Weights of a small GPT-style language model, trained from scratch on English Wikipedia: MLP 256 tanh GELU, 8053 steps.
Each number is 128 + 32 x the weight over its row's rms, rounded and kept within 0 to 255. Layers, rows and columns count from 0. Numbers have three digits each. The size before them is the row's rms in percent of the matrix's.

# layer 7 attention value, 64x64, rms 0.356, rows 36-63, columns 0-63
100:156125171122117034205117126139105105117112175123169185082173152134168171103118090080134158169143140122129169139182148084100121096138139128118125059091106126187122109137148136087102116137124105
088:164112070117158140118086126158139182038099163126139112187116157192156111116148125090108105171055145115091147133133094145119181124191146095110129098121135152158152083138116141114129142079075126
108:174126110138224120164177130130086140103159119158143114129124134132128122118160096085173157172114126133119124132081113131115122144205064140136147180139089101124123090122087087117087093077192180
105:153128101110118115101147118155093157109169177129107157024117130150079163100127128123096157147114142100172130096133127159174133090120134149207179086109159128153150159122125043086159131150123082
098:072090149137160068133066155161195156136075080169161098107120139136096116167139103112105095181172145116097160112060153142141214154133150133123145103103100098155154103136112129116151174129138128
088:143114120119137125087177185132147123138064109145120104194115190115100116141150116081112055064124131162157128131164133129117135028145124141100113150148137179110133071105163119147128164139155074
100:132084147144129095138168135121059108125158148157097128142124132124042161181095080129133118154104067153102116111158132099130109131126167144133092099234157115162101119125096156130105047140157136
088:099163099126102144109116093164116116073130143174178204144218132126085087117150148142163115107142130105118112103101141136175078082146131093140120111125147075194111163107143187176159123162141154
106:097134167198142149124111127099081110116155221085108129165172083141175123132079087151103135140112143166089134131160153098140105122069139096124155130140155177195131097146068116102178121133106118
102:085130134131123157142080153093103168182144146098089125143089148182140097129110137142097163066221138193124175087112150106127137127147113132117147105155097078128110134101067170117111082175151167
091:134149109156098147099090102086149116051116122153145110147126091163128122133196120216085073109138126098144110058169090127127086136162202167138124135132112173170139117106111136168102124143162154
093:151141099069116122186159148131088149195091198156079143146140062092105160124111122155142180188112125160102117126100158128092087135112096146106120123142144191198130112118132101153098177136110144
076:133163133108100093093115089150147128058108114091100145111096133177156123144103122150117198118140166082139090169111136158194095163137177093138165110103183113195173119147177095117137174093148103
086:167109081149197157117088141098083085138165104140114158140181105172103141132048081125115077134126147182120147113131123099137118116158143119082114104143078112116111125187167163204124125105139078
102:110157178103118078201092162127152130081147133110125120188101125129143168114126115087121186104059067074171147109147159085136095133193146156139085069098132116156109174141149111127125137145148135
111:130096096149112090177141114159098216107181118140132116127136171083168091023137134119157144114122065170147153146087124130170137157105151145108154153103103113104127136081141181120109101117171094
106:117100140103132067129132114053114083151156116085118161139180162151128102105128160128125138106056106120111138107105185160099157135108181160104134152135165034094185107165134151111154097157171133
118:175144159120116127094107092144138136146079152216153117078091131156095130131121153104112163114139135147069122152103099104142108107180097183100118127205093110204153111118137119123144134120060070
090:159153155171131142169179097112130103114119094117180140127102158108089193181135106103090125113153118096097132076131109147152098158160048123119106171128153097154149080098057136110162170115086076
083:135147152126124132115142071131141206144124168107139146065093095172130148158121154088169142120143179138090122082162139079173080071093105155154180157059152131107129152162136142159113141112088077
106:132127118156096191099153122143119096130068122132112081110181134106123135112166140082149117140185155145084143082113084116090128106143097049137172121131143156134093091176113107191161213111097131
085:149116159152138098136191125152115066115157136108094150135061089098119130185155062093166124148137093072133120053105096112095173165150115105155131118127115144129135159084138113182085074129178129
096:179109140200137100097179132146107131164136126057111138155150105093141099131137121118156167160079054144118102113157121126145148125122094186136154169051132156159057076145139112095139092139124159
094:137137134109172070113121135101093130134149116151134101150162135140130125080148110154149057134187135132061220133102070121185127131090108193120150118129195108126145117115190128088136143096090146
107:170115133091141199155107088120193149119138129147125068113129180137133100130113112123089096103083159101145144136120149101170144169107076124148112100121072112137063073178129196138134156117169187
082:165130190173164191145128164152089121173106093093172107106149129119133148106084087085156097116077153126156160097122106060118140099093108156124052116122077171138154152126171104108146117131122182
106:128167159187091076090099166114073154143158108132215106132123090127115155149120125193138100125130104124125147111053163088119151133127141117085088088117158130162109189090171132099095133105106172
088:082153126147130153150146112184151058142109168136135065147117098113159191130167171164139128164094090141108140093152121144119130128185106155098133153074148127051103094136131139113056149079096091
# layer 7 attention output (transposed), 64x64, rms 0.271, rows 36-63, columns 0-63
120:103097087138121184135163130133185131153132079127087095157062084134158106135160134180133113101141110118090108076095178157178096142084154124075085164184146134124077157137152075163134155160118130
084:123153136113090117156116176129127076151115115097081123121151110102114112164184099109196150133160110138106063140100147062174167083091107171197129159156172146096113166157121125082129116124064148
098:119044164140096164102118153163146121067151126169126112112149114171130064148112097177147152089148160104120114090109152106147087101076176099174139128145185190138082073125152111140134102159103127
102:079115117148153155166127106112175112144076165042219113193117139140107161146119158162130110140086121164108079123130150148128132136107129117033099131115099109118126093130119176182142125157095129
102:148141123101122148128115080093126171143167151100092110126118122139129119062168096113139170137127116071078107105175166129153129089110121165108080178176169194085089156162155118132107106110202071
091:145134147156137090177099109094104140085171108139120137108144111124137157106089076171116201151150078177110115141103099146106130120096128149224159085157140063086086154155149118098124192113128155
111:097101080128104176123089147139201147163147127138073116122126129111115110104113201102136141155118213077143186142112121151104101100171091152089101135086104144125057093167141128153160145150108166
088:132157129128089142175100141155128135178122129118118129196055142124159087085089127128114143177105112080169164099155152119164129177079043157129156092133153121049158119084111148140160136095139135
094:125145060104126115139138111127183105133106066206154157116104166126151210116153127123149097119156113076093113136134105131139097135157153167097135170139095079137145129185164095125070076144119186
102:168189107121133113059158083176170107111145068112106122131147112039135142120099181092123125106148118139163143112113092122125137148135159135173101121140198180133176127157123140136095082079170094
093:170128111077142073155146188123121140178141119148177108088121147134124074165112091058173182147177134118144161193110140151155130077098116113132118143092111074108110074146083153133168137086130121
102:111133116123144109101161114118216150113131161146169164126106129169153134123139178144058089097135166131097120085146119167116071149111137179127127094102125072112056155158183122077188100099119147
100:136128090114111145125153144118139129131088104145217151163129145040130146182211135142122100129106170150127172121135136095102181075185056099104120134126086137100160133125106126147101103134092091
093:104122131094093132128157135155174158133101115136127103134120132102163105062098150110076131145131136137088135196106081144159052103117101123158136109167225158150102155103079168110126159165088186
097:176109088195146144139138116165131072180151135121098107136132101115115105148118151102146048096131155147101155098134104121181178133133118049072145133128184165131129098137099114149198152083086124
103:140106209144154159031071127143200074108125130127082142112118106154135147106125097105117152165118171153098105102111175107156141157149158119127108083129153157162118070128105128105095184138145086
100:220137184147209164101122160155092122140075121165089138132066117075133125076155073116111145125153141108119105155174140142109145089096107101111099087110137188153131165128102135132129176133103134
123:130148101130119105176129167073162131125140116048090124163122091174155092115126090185155118142149080146175110123091123154163134073116088124149134103097209157075111189158132133102136082135121161
098:105106101094131124132121113108109131133173124146099162185108166125166096193088123176157120108124174107135077132110133104128152110075174204123144129095113146037123199162145117109093173099165137
086:105113104098144158148171188093140098091047156090159139149124119145134130135122093172147118102141109134126118193082146185143163178135090116071128112156105153053162116059112131103143111167098150
104:115169125098103089166142144142102176137148101119160131131131150159115133196138099126059100126108076160157163142123141144150084135052145197144157106140114106092119122059188119095081074132170117
072:091119148127113157121117142117083175103202055163129096162117166165133119119065213131129133108142175151160140103115155104135115085113132177126144109160147157125078085139110105125153165150073067
102:073118164081130159150100171140153116148138144205152102100077195136147122102103110133117108156138189099097099126148145110095086183094188107095133045150120136142109111124140128169147141169085100
104:178156147140094150088080111114181084156108129137135110127131144109147133097127068091152164141063184132121127162104192181103108131162136116168124155096136171124135152123058173121076075152137076
097:079153117134128159157117147160118116087094108156131064150150106110058200156136137125122124124181177158103139142120057068118167141157169112128169186108133106117109169165129103091063092106139122
084:123144112123098108187116102099143098055174132142104127087134107113110108116111158099102126082126113136174126133139101151110158147123135159107229191160137058117100186165118111111118101204127160
097:162136105139104149116150125090137067158120163129130172095084137152162052054134118069187110099095163119130115126180110159164121109148095140170154090143109128099104092161098158161170128161164075
097:129089183092111132187147120160112120115202113103158176149136168134071105159173103139132098089153143104105111148093216149138069163121095128159113118100060142135100144153114108076125150101107154
# layer 7 MLP up, 256x64, rms 0.416, rows 0-78, columns 0-63
108:082159098128183169099100100117087164113104147129088154107068112103160148098162087092165129119132082130094119122160145093132144093159074152165171109197103117146138122096206073134121110092165142
106:157171138124166133166103172153105142159107152084078124179092145152147123109142140101081117177151183148163097093151117151075098113159161161160074153080142093158110072200140085105128121128165100
115:088191151136142126133089069106144122080179139091079105093167152157101150152135178078148155157162105125131104093062147098107162159184172140103106153122133155161134142139130113112152090153187068
099:117147110110112132108131139099060166131124145111086115183157117109125111137116094086050191102153156093100086133125104108148113109187137129125176199096158145124110171119095167181123181187157103
090:098108102112105097183216115132089143125221117165114139064145115156141096130149108206136108189115162142161107118133156119088104122150141115109059074093108125118150111109163149108108123122134153
098:113134096151134123115143116172126103094190124158109103130126100156218090154111121089164126155118193118135140095112120114059164114163094172113094137177137097179120126166158093063072134145124079
091:159177112106117126115105070151139134083088177069093110113123129177144086140144145135154079133172101114133111100103100089149085166170107118084122123131129160196173155199072113164120075154129141
100:166145105128097146124081118141166124087123128140129119128096167142145122153164064079099150141209127174152151087121113095111108210121151132146115173061100139143099153087141116132173164133147043
110:091150098179130120101096139147134207157078172089146139119102137136116153111089098123119127160193132119135084104131126086110095095147159175171140154101099097095106116209141179142113159120142050
112:100141114085133143130088049169104161118149123080085074131107237140058153119146105148117166084095124114088080103122120134122135089175161130111139133130134157155129159154161162149176135143125152
100:117142124123105126138150117157081103145140148127111125205138144135147162090114095052068082083113091155125131070106083150107155117117150084150104119148045158138136177178107134136187139181164113
096:103158148148108132105084138084141120139181152199123089156160094090154088085132121164154085133123146107113108076168129076175140122123145101172121170084120063130192114164137114127171188128079114
095:145057151105133103103061101144095187130114130121150126126175206123132090150147090107072139162157152135172196071180140149140177135090151141120162125136095164142130151145145157145133093090091101
092:094158143109118107123104163128113116141171157165169156122175115153116144126077136170161167080131191181097136141146183042163122086129185130078195115117127088127093142145099129122159136141112075
088:091161092125097096152147106140143094075142150054121113125133057209129116100093137176149114155153177156148082131099102090176178149114114140138102070149171128096126124169162135082157155101118138
104:098170168140158203117117078121139117131198144101166101090141148149181121159082152100092058143111149114121147123100080082124144071130124131165072154109099129075126076173155149128148114141118092
094:142154129116091134101059108159089118099131157106090129110128103105155168118058137166107135084075158159119140117100167124093112144175135180113197139151091158121178096094148123101075130206168120
099:129079127164138173123133129149143127125175126109132096169182142063108188173117132088117163137183102196065094124119126153122094096166135075168137091165103069100107140123168156171150125140091118
110:107118199165155063113057111144090168160157121081120107081136134127148121094162138131137117190164159129110148149078076123105160150098095143162146114153116092102131189158141153081092159181097131
079:090117107090198106099135102137138081163142154154130150194207140142101127088138108109139160109113068207110139108133171156140086104140089194117138118113143092144128081115095077133143176131151145
097:148099127095170156168068123182099076084147140131111091135169097153131127065138147141108105143140113165130101135134147159105143154184108135125121115160108134134176161133177078089144025144115189
082:086150137131190154178190127115107117150120086158134117081109130117193090097175089170148188138122090139114099077173127119156156135135166114084146087074114103114098171106153144160086114081161145
113:121107147114116133103107084064099120094144111094082129165133104159126173137146110175182139118089120132129093144129137125108158110112137228156129136164089090089112209095196193119129121155110149
090:158142074115167136132130099085101091136110107153126099131123147158155132046131151135171092120140185120140068092122085183084146193179135164164151169132122133102146159173120132183084107081152115
113:101182161104094113103071165137122098156109163092132119112133111135169182132102145138168075112082148193138119084148105102077177131108148171169144129120215142163094089114087171142123139094115153
105:149115103097125046064104153129172132169096109148101134184156171117122121119135120105132104107196083131089141155050135141089131108177147145108162176151102144152140169166155128088126083122167085
102:151146112142108156113078089136123187137131123090130160137136175108076168114125090151090094169111118106096160111198039169122137083158119147155123101109113174112144109169182177106107108107179090
099:105081143142065079170092139132093145122141117121110117073129154152047122118076155142125101116152184177075116147091135100069147078159115168153174170147128156140140104116099098153181175126137145
105:119172089113118114092123121183121104169105128133122146151153073140093236113100134058118088094135174140079080117140166101131141148157095113114147136163162164132141165140168158126113136108157052
092:095095154102137146126121115148103143150170184120180089094126039093135141155151136119134113140116113097082089105085100147133098077115115136137143159148137094195191063182096116139141172103176095
096:110087158149135100108153133117118084160086164118152091115173142089160112134059115155168132117153126116195140122161105097222136141128057177123098080142140110087135138087171078148132099098112102
109:109096164122120106104084110116106253095155083087088153127135141118148145078160135140114137095083123166134132137154137087184132140085134128160147161176120090169137180088134131155156112096084098
097:117124114107081121116118068158133161162182052156111138157161125102130114111101133124162088129145102129132127197072108163148134087196158106076145164108081094116097164122182156194134168127127121
096:118123165138086123083099126146174175100163113102177151123094130114094108132128125142138096117199148106137128063134159086091113117138138094193163173165063097130200075136174144115152152159087126
103:129142127178084102118083158127101104147121145140086062093122126136167127099121156112088119154150134131135127137165104076137150169186122179148161125181096135130091177079101104138182206133053106
098:142130047158146133050093123175086088130099109120086086141113139102192084160129119119153114123142169143155166130151142137127155221149099157154147152115153047150116159156146167125132128118103123
091:144146136124148079161146114100071164084151108056106137142140119085129139173133125170133120113134068069128126135178116146111209124104111194146153086142078099101097119160121113135148127169055162
100:157144096167134048132109135141155129120161130139129148119098159070151118107144160111094094199075150093131082121102106163077084098162116187167063146098153137111146102117132078167129145147181162
110:101170149105107198189117135182088107148080112101112078142152125049142100139100165084113100106117173129137135139071093098101074152173143116126177137092102149112160148121170169145158117158113096
100:142109079151144118075109174151097177142181129151143151196141160095149202138098123148142092125133151148146093150112114154130097098154067119126174136156151124076067105137089131139167134048086143
103:107138132136106133145140098106122095126127103190109110103177114116167184082140057090099078117127106127127158108077137109131122095137116136105166128125059144157221102120158052149184164116113157
092:071133084136184112142132112093123102138107150073101122103168152111168140191098154120133079167058136120168070151153144116141121173105117153109121133160093190098131173120148124161126129051111182
101:096078082126096128131086105131147114155166127122131077105111151113224068174113180113117165165150123139172117188144103117118140217144109134114110182094132153066156119116113139128103149143161129
095:088157140161175154146086065138101154172102123091121154066157106099189125066157116158128106120127103112142085142133089130108161162127146148149161177112093158133145184128120129154049074127074139
110:131170111158106113208091147145079136158163113119153084141132187131099112087137108133145063164157101174065079121155164106096096146147148116094132152093131113158159117075201102145109172104117134
093:146115110127123108181105081163094112205111097107143133122096074148122137139124128148162228141162142173132085130154202124118177141147141165169123159077072107136114123140119079089106157139159128
111:151095041080074108116082123116183125159108175142142125119149099143136120172050138122157173135210165157121089166119135069123153110129104136152164131126100161129072099140122147108145178125133132
122:107126102119110133150105126150106176148118054107145114131147189064168129105148173111136130071190120149111153140104084201090073139185148170154164151097074134140106166112140078099103126140134110
087:130164154092172070104113153199101120132136098132154132094180074140119086147194092156148130146085134123174134135162138106142077130150123162098076116063106171107072149125092089134138112184153119
098:079135129134145112105054076147150153126127098130136132140115081159170180135199105096118158074101145116100133153112133074081124158167116136149157171113145223124080135131106085184120152150113120
096:105093175153094109112138144140144143054156121125072099092114121191174168174119113057148109151100190173091117089117127088126112172119088130150172153092079155119158131126173099145159153147106154
094:090106086190147097060122127138162181093163125093129153141135103107185150107103115145169103119116171162129093103156152146052154167124129136119123111170077164118139119084158094192155109116067150
090:102101123108136073181109114082122130148186139138109116164168061091125200135147126116153115162027110171069129170151086168136143121126089148075140136165115116121151105127124094112144169157122111
100:114113168115092143102074112127149116117168152147176103134114121130092188071175158149138119100115073142141080110177136129137167165123155172115101146152133098157146133082115146123193104181103029
095:080112187138096133118118067140129167155211168130128154153113067135092171122163161104117123170111126095171080150133118110101123153140087122120162112052132125117050151166120174113148141167134108
111:121181193132144034142115088104117103137136142139084126159195120127124114103134078143101112111145151101095118129162064104160176113152159113154147135121174179087123092181087121139114084136073107
093:169132200069107099097075101153153093092120185068140169166108115166090094114090141140144080144059151138145120098102172113117105158158109170151101128132107132166115153123173109173147154159138166
081:069127190122133119099143120109140081088112153167167217095126145142167117151107123190121122186134192116177067085131141107107134128125151173131106121136129101122167115138166142119084063110167153
079:104129092164155133111166131166082099175102173091107148117127177136084155101073168086181125130161120185115127112127184108138112084176138145119141175096188117159051104110095115166114127150094112
096:168144133127126118098071073135138112112179227126100122140121126169139128136131124157061089163128159107073060122069081123106129118133123143137119117128149104139150125175103138195080109157162182
105:163201070148115118168152095120106123123136098098106124136150115067077130145140088103087108122135072203139118107101082130116125145114120101130124189106154167131147202211131141096145130077133119
098:108101152170124116130110080080105116103175143109153187178152214150117144104152135153129051158058115084088162126157121095105109160100136109163136086143152133140130116159130136135193134176096156
111:136130160092095056100092133110142156180087119169077155109151112082128122168191149088112157158075114138120130093184104173106145063111085148124125142097140192092112138164132112137144091178138152
092:088143121112154183129089153151165154219133114135140154096122163085181150106150162114142087120130184104115127106108117123098152129168141174060119154095121163130141089094136143142063059107182139
099:054168041084157050156130162092113177134127099087139141114169167151139161172119117126155156109122085115154148162144080129121141091151119157138154157095075103110159107141183138126159115111112164
114:107141141122094069141072169073119099184131141090117158148164102075148147097105140150196125098138187111169085140139072115118166219145163116127109125115136180129118153107104098102120123155083124
098:104142144113155117098093145111113155145151092112129131087175178129110132166115113129158062125154106123075183143122186112055066131129137134123150156045175149195125120180168117162141139165145115
105:096125131112111135069130117110073111074129154085185126118143116153048116120131103098166114122134089149101151147152095150107107134199135152159098145190130139159130185175145133157153149153222106
091:136167098154099103138035080193156111146134104141140127157197160144085204118101114119103122153117140153121124160117095083088092131139161144118174145125161131099140067190142144114131079098104120
102:076087091123131025123126105114115087130119182149110117156119160093092130089093051137136156111201169149104151189162146135138128152153108153141134113145142125110196139133148111136162147176139089
080:099169189149102196090159079150150135150119125131115099096136088113151106063137116139124103133102097129177112063134099091132134183176135107158104073135087118171065125141115164145141190131169143
100:064118126123074179115138138163095137191179163146123135068107132121173089136082164120090138151115121147139155158090105128056160166142111115098095150083136147128116150175197184141162121129109166
086:082176080142113148092072147059094170088120170143126173119103147088130075135157130132149146134150112140102095141108149094119120188102142143113153118040142161153111088142132125132078159058111166
086:107150102113151147159134152150079143125111154066116085132123120102167159111141143125130099174147065128135178138131110125171156107124060180099211219142131134138108168119127072154134121104074152
095:095129062084129143104110141186121163096118121160148099148180134091059134114113108125107159091095128153103139061126211158112181149187114099105073142098092079167134142173150122122122122149137123
100:148129095163114110111135070158140119105139156077197110112117124084165101163076077131158150139144152113108108100137108114165154199179140135151141193059148140175102166147098099186104141098103127
098:108110159103120173077090143170144169111104139096088187130162138052099145206128139154062150129087107128156114116124119143128125138108111123120101110207166116064128108170149137167140095113173163
113:121204050141105135134111120154102159123140148122134097123108147124143144054140087153153112065117092116085113171175155083095139130143141164148131101080132159139166084143151072138148167087203125
098:126094145224107092094168129115083109139182148142055171110112120091131087131160117150108143086123159130191119163121101079150103149175109171137174141106131201139101127134080096152138128138144153
# layer 7 MLP down (transposed), 256x64, rms 0.203, rows 0-78, columns 0-63
113:124094112121172094122086141104138106154160123098144139131137155082184190114112105162135142092157152106132163123157137141145125105053165154064162097084038139063131130130181150100123140137190138
099:091124128086156113183155198136114184121085138129115135145165101147133096081109099098133066141133086111158164095058121129070146175126156126123088177156170106197114097111146181116139152125108109
126:120165086078148106153161168174175075129074136135109101143140140113135070145105130070152071108177093099136139124084132125152126155191161123106124172098165192101149103158112115155128098171092082
085:219096078190126107126126082094196093143129143084051133078131169142109166151142165123130140134131145167157135150174105118111132089113115130128094199113125094127158126147112162105179148153106106
086:153173148149143168149107094148154107145043133085177094096105159124090183133075098109149085128116098147109080107078052120151122142135122177123193127144149154113124140147143128107126207134136099
091:137141129124122095150130137203110125123135173099054094145150111175107118087138205142134102126143152150179058135108163118083123194112112120083155114110140123134177109083124169088128108191079118
090:100127168127144107134060135131195146159123104158148157115172111117111148193099145135087071097152122138064150117100133138091087111109140093118093132110125116139142157202114180147075049164129163
102:116071178136107105184128114125132107133161224154167103095152142124169130120084167173130133135103094079119113096173153203107120135097158163057160093118069145132100137125123102145130142135089122
131:168062140161154096169043137119070203156135142159113138083147088107140146078102116145074174152144108142147143158099114171119075094102118077155119142114171116180115136177148118119131132118135130
110:102099148187121101116076164146126076172083115129156133107131111118092046140093137139087142089207198146162111133130094109181134122068119119137120174145106134110164087122113114150128161100174159
084:143127158159121140071060076142149127147129118129116123133123086161096208114116124115122105138151131145101170193167101087087122072172193134126133034149128137123158126124132107086120103151161179
085:148069140156234110128110102179146160129092131124123109148143097162097128084152119170126070148181165147122128165128073153116091207082127114147166130153113129111057133117124119133132098133088135
084:132090167105093187165113099193054102126090180130135131115171126147148149183111124128111186124138165182132039095105132083142129155124128118138142140115091150103151073113136177090109128116139086
082:081063145114110118166111165120106139154170158129124099112130180137090156132154072121128134152133134138069133127148213095095180095198104170163150154138119078119122117106176138081098150088079135
080:146104164093120128107133137183113141128146142203133171092120123098129117125117108058110117100106095146145110143174128119120083193181175102165111156119100107144184121069102174180091103124181072
111:118110144168092154160153195130113132142081138059097139091102131122095110104150135193099123104102143099127065164102210126135132136077150159122071169155103164096084170168138155141110175126131131
107:117134136154125062080169148157134111080104130121195090088128124184103122144150132070073110192196144119161141168108128099095113138148166118158144100103147077165134059113098148135143102171141115
084:174121093080112153180138152142169159168117162088081096126106116192166151091143135073150064118124106125155113160121111146099145117146042121126079117172114166104150134065155131165116178140154139
115:113114089131143145171137121091183103094108063145142164196110153145148113134141139123098133073091085110208122153131190162165134090138124118194086097098109172091104126138148175171135112086130109
069:121085171117026131182084170095085176141125150128118138088141135125114100121131085156149078152127162118149116140104138133132153090188108124115080149142108188108129131204098121173151127141105071
082:171152166121110033082119105118097153095207142162134118195141113141144168114110151162107119169140095162167174137145070101128093180147139062121122161109162108128136084119124098092106111120113138
081:066179096159093079116081087102076171146121128105124151152160132107096148165117111076130110136106107167094115153144086101205160092155107172196170119105153116157169091154125096121163127133142095
101:142130106150163089089077130135169154134073153095137126158145076192067088071108144133097103126119147180160145141106156124143165132153080095146162115120177137168079055172156124155146142150171130
087:112073137180142107125076128093158144110172150089140108144121145164127136196115104126164146148096129092075143138157144164152119115137117165112110045168156108133095089058163073076147141152072111
135:072080128151172135094173183098148114134117172089115114107147107158103159180094160147089088084158146143153083113149106162136137125140126106184069083079147099105186130130115134150084152133198150
108:147153139163119218135117118158131127098080100135118117110129083073117142104057128174105156120127166116179111138113142170120117122097173123163147077066132215158100140146129145153163079097096147
099:104106147152146089107122192151159088126080133108099123128141120165143086158102214070148145124089133115127147188111134095172107184102137101108107173169099076146107171119069093138097178128113151
149:109090079057136125084152190188164112099135136128127154162154191156143109170121134135148151110136127076132118167129079173137141187152125125147086069075129116106122140151135146105075090062122139
095:174169138149080188117135072172146141073126124140076111179119121132152152105070146085080108122170126149107189136086110107124146182133148076117121174102192129135133134171091119101086083134114122
090:184138089121133149176164139167134072174131073089140115130135140119116192105135170071117104099130152103200147117152096137161149062176164122115103136122110129120079087097187142175110088121126090
078:100140143069092091141112115162134121175129118133133107136127146134067087140126146090079123107173129180152148151149111065096145163161136158052108211132122117186188147188147125121133125080141112
110:128105149178080131116159134202164154125150167089098115101097129157150166105217161155125128098099152092116172125111101155116143100087135142143057079157110155123135139056156099106129185105145116
115:049121136122103140157140149081121133109137134146092116163156152113149124138153132135063150141133164169154022110092146157161094094133116141212112103133112131145158154133104183095132109071089172
092:122119109148161171105162168108124158142091082128155108169085058123144121097107139123091109128096084111173116156173113145118130127113135184127146161132199133044110146183114150112104099068197140
099:113092181126094098139093148131146101120142169192084152152120157138036126137110141104099130160123160087208120156155104098095138123179121098130108178144109091107117160135136165096149094162054154
091:161125114134156138147154132129162105136088144158119058137130119173028159158104113102075132139181152186100115117164119162200132109091118081129125090150103134092077109118154131118165113075177131
078:102096108183070086137131114125219098130118150151130175152125136156090188101080157158152127082105115155118136100122094150132046143088174116109125170127173164168093141129118080124136165110158111
094:092171207164100103138081194151117122114173191117084137109129112113109130120058130092127114129113158166156156089120178169101105088140133081107163191119119096141093160093146117077144130130161115
125:125129072112122098126154106173206121164188105103145106141111144155048140170127091087136135087125150106101128149115171150164169118085073102112156130156060148113186111159127106126077103162139151
104:119109147133072089090106103163138118126133137130151116100176167117179123085160129178141194112071158102113106078115165133099118170127066156084126157153121156150138127106142102097097072217157158
105:154154121101163130068088106098124093164159143100156074141132125100144166121109108067143173109150161115115162076194151103156156141154087123088187093171126144121146143061179101090082126158154116
083:111093157094124176170114192106106132081164140073187148138115105159145115165105167131188160167106119117131123103151104095116116055165124109118134199126122156138139121086121104086125195129159068
095:151107116143077150183141117147163112085149078153093120137112153125094140108158089095111091106134094138089178182111100094079167138075082181146115211168118178123160135105157099096152172125138118
113:083109146141084135135100174156177105108174100118093117087114186128120060162149125177086137123168132117143146180123120134061143067102126105088162062127152137154135155070158108109107116145160181
112:117167132145126123154131070101093131167165127200041165138157111187109152066137176158178132104099110137168150145122169130062132170161091132104102110101135126138105072098099149108111093110143112
088:052134137140155153099140065136133108138117112170111155135157123085119119081168057124187177117160120174137126116161153139142079092146157173093122095126110090177052087140128101158120136116185123
097:131124131103138103167161116144117157149090134100163134128101158144130149123166095107155176094141151056107187148068116146127124075121127073111106165175141144135107136051169053135147109198082126
143:082135118159133162098117114096177150081131154121078198157162104144133125060145121130122088128095117147135169166151135114141128114117151065120094144079107126131144100218095214141106131166113089
084:154176093136145086126161144141126141096130127082162097075110149118120175088147159131176080105066203131179152079142121152117107125082179117124169139157080112143075087068150127158108126086121133
108:127107151196163078145128133128167130139115168140087050149138143095158140153121189083127144091128117162087148140124125126109162152142151047100147119169138217106113168150147102083077120132108096
098:159149077116213136068137176125132117170199094136145117110123148115127133106062124120160115124120075096150125153134061137137194099168112139115082132178149110151133152107085154110060131100114145
089:154142120170076111131136111160083130171148112139099159139156163076101086095156063126181173157152089152106130192146139091094124089039135168103117155123110132112096160093141164130128138166184133
097:155219099129152107124164121120116129150174098097135156149128172159106122135134175135122177146143115079154151134070131118062116082199167166176123118085124144070126104179104120110097130070123108
090:105104135109157168126109193110175193128149118180134147031087119170133118155143174146127098117113116153140087092102082155109096178145153132089139156129059079132083153159140168124116141094114119
086:136107113120135105095108136139201103175062060144196069179125156138163133175151158137171141096195108083088191110125119123103122144134182110117119143131099128068133127120153110127133131102103159
089:107041179130134173123038117139159131184113112104136117149122079135115199123098169131151156123112102070120134161146085154146088148151123126119094172158163145094109106088099084107088101122148160
111:132159156096118132113136114151157143138119093153090132167119088104168144100094144110134184104141108090181132180122106162081110103154126109165166079139170123182078134121110107114200148048056159
091:119165046176132135199183164127129060142147124117129089095140118119110143114175120132165182102117119163099186099159123095164126113119121155084174118087149128096146145185107157129083098103103083
059:141136188093153122130085116101138148110132146134180139073102181100139100127060173110141081116101136117156173098096134157188145167111080145135186151143182102076121187082094128163097102117135139
099:183163140123067149149119153159139140134119066183068108064172117150145098050143129165100128131100148133102198096128187152121142116133109131186094148119102113121125108150147165134123061159113110
130:070093122114137123081091161147182135143098142135117152152127104120108158128096177125127161133129207113104168108149155120112085171167118187112110088143095073158081046108107150120100134181103178
086:158136086169096052088159143207144136136096111111122109099123085112117177112161166111105136133144119165087151175094150211099187105120116161123114103168074115123127077155102124095109161121145141
082:136128109137111099074156126150164148124091138162155165102139086152152108078078199120080127094105187189180127136188147127111132156144152122149116134123092110116138061140147117177134061087084160
079:112195063160093125099178111162140127127104130141148173060167151136082133087147108099077034160127112122164152163141096150104157130120129129071116149172118111151162130136163126119182081123111148
106:131121208146109119172120112140110122057153144124115155126089095106105092143167100137058146155166160142140086194105136138109120160174172132187096100135129116117088189141099104095116166151099069
116:151163165118067106217092147114134171146111125124090100169108105136094155067140164161181124092137114134167136137135059145154120181140103120179132156122152130138107074102100143080085118138167081
110:145158097171130146149096095112114129142118124198107091164159138124069188103129093154138139091157071115123117218136075119105160079149107113072138174152127135107151125179172141097097110180114123
121:185132144135155108197053152130137122135073118142096095108156150092142183081170131091079097109126118154124108109125150104118171080168151107140143154061164176165121084124144122120170151140109066
099:134131117162142194108154136118137148117084164142112094073107151062097114146124174087136074115152123107047201166135115156119093134113162123118112166117152141152149160083145133085118091150154208
094:103141130155144120110179141172109108134160119143096090094092199152121163161121182148066177054117119066152156118147079116113158110127163143082146151111159096128202159098102141072121116113118125
079:123158090114095092141197119082141102157188130107123057072148158144140087131201120150136112175125092117111097125115120070111112100152094188133162116099109119214111177111151138118138127154136113
094:143199170132108126125159131082110119107099129123087175116071123165064081090132130136141120154089144141194168165078141110125115191099101162101128140138128182108116163202123103145138087112140079
084:154138144090153098165123131128147120149121166111137130177058098128107202184116166097175110088134155163139127147198140138139118127103116050120135146136111130164106091099163087122069103069147180
072:166167095127140112150129103145133083162151150066116145151116094142104134092099132169083183102095148139108106130104078123154088135044132101158135137133177162150079164183137207092119104145113177
091:159136117111163123057123107099125082157192124132112148140148198116096152168148145117174157160149110127089137071179159175148104092112152140102143088136098091130134186094146101075080124076156164
121:146123133142118205152096138103143149138185085178151092074091116182136151175127078139162165107125113131120114160079127165115134112132116047143117181163142093148142120104138162105101050169128096
081:119080131115128065158147161160114131084153162184118084115105122139131161129122149131191120100144096208181123180112103142090071071195130089135119125101100148091141149157071119136127083142144117
107:140134112232088145069159111131113118115130169155129123112131093103069164122123133122121155142133136172179079152162078086119133084098191171052125135166115156093117113084169138112128113135097126
098:149135132127109128113087101172055107143085182134141133145152105140119135139133135123140113149149055220164136204150117081141080121159145149032147135114157100141116138123078124153136091111124159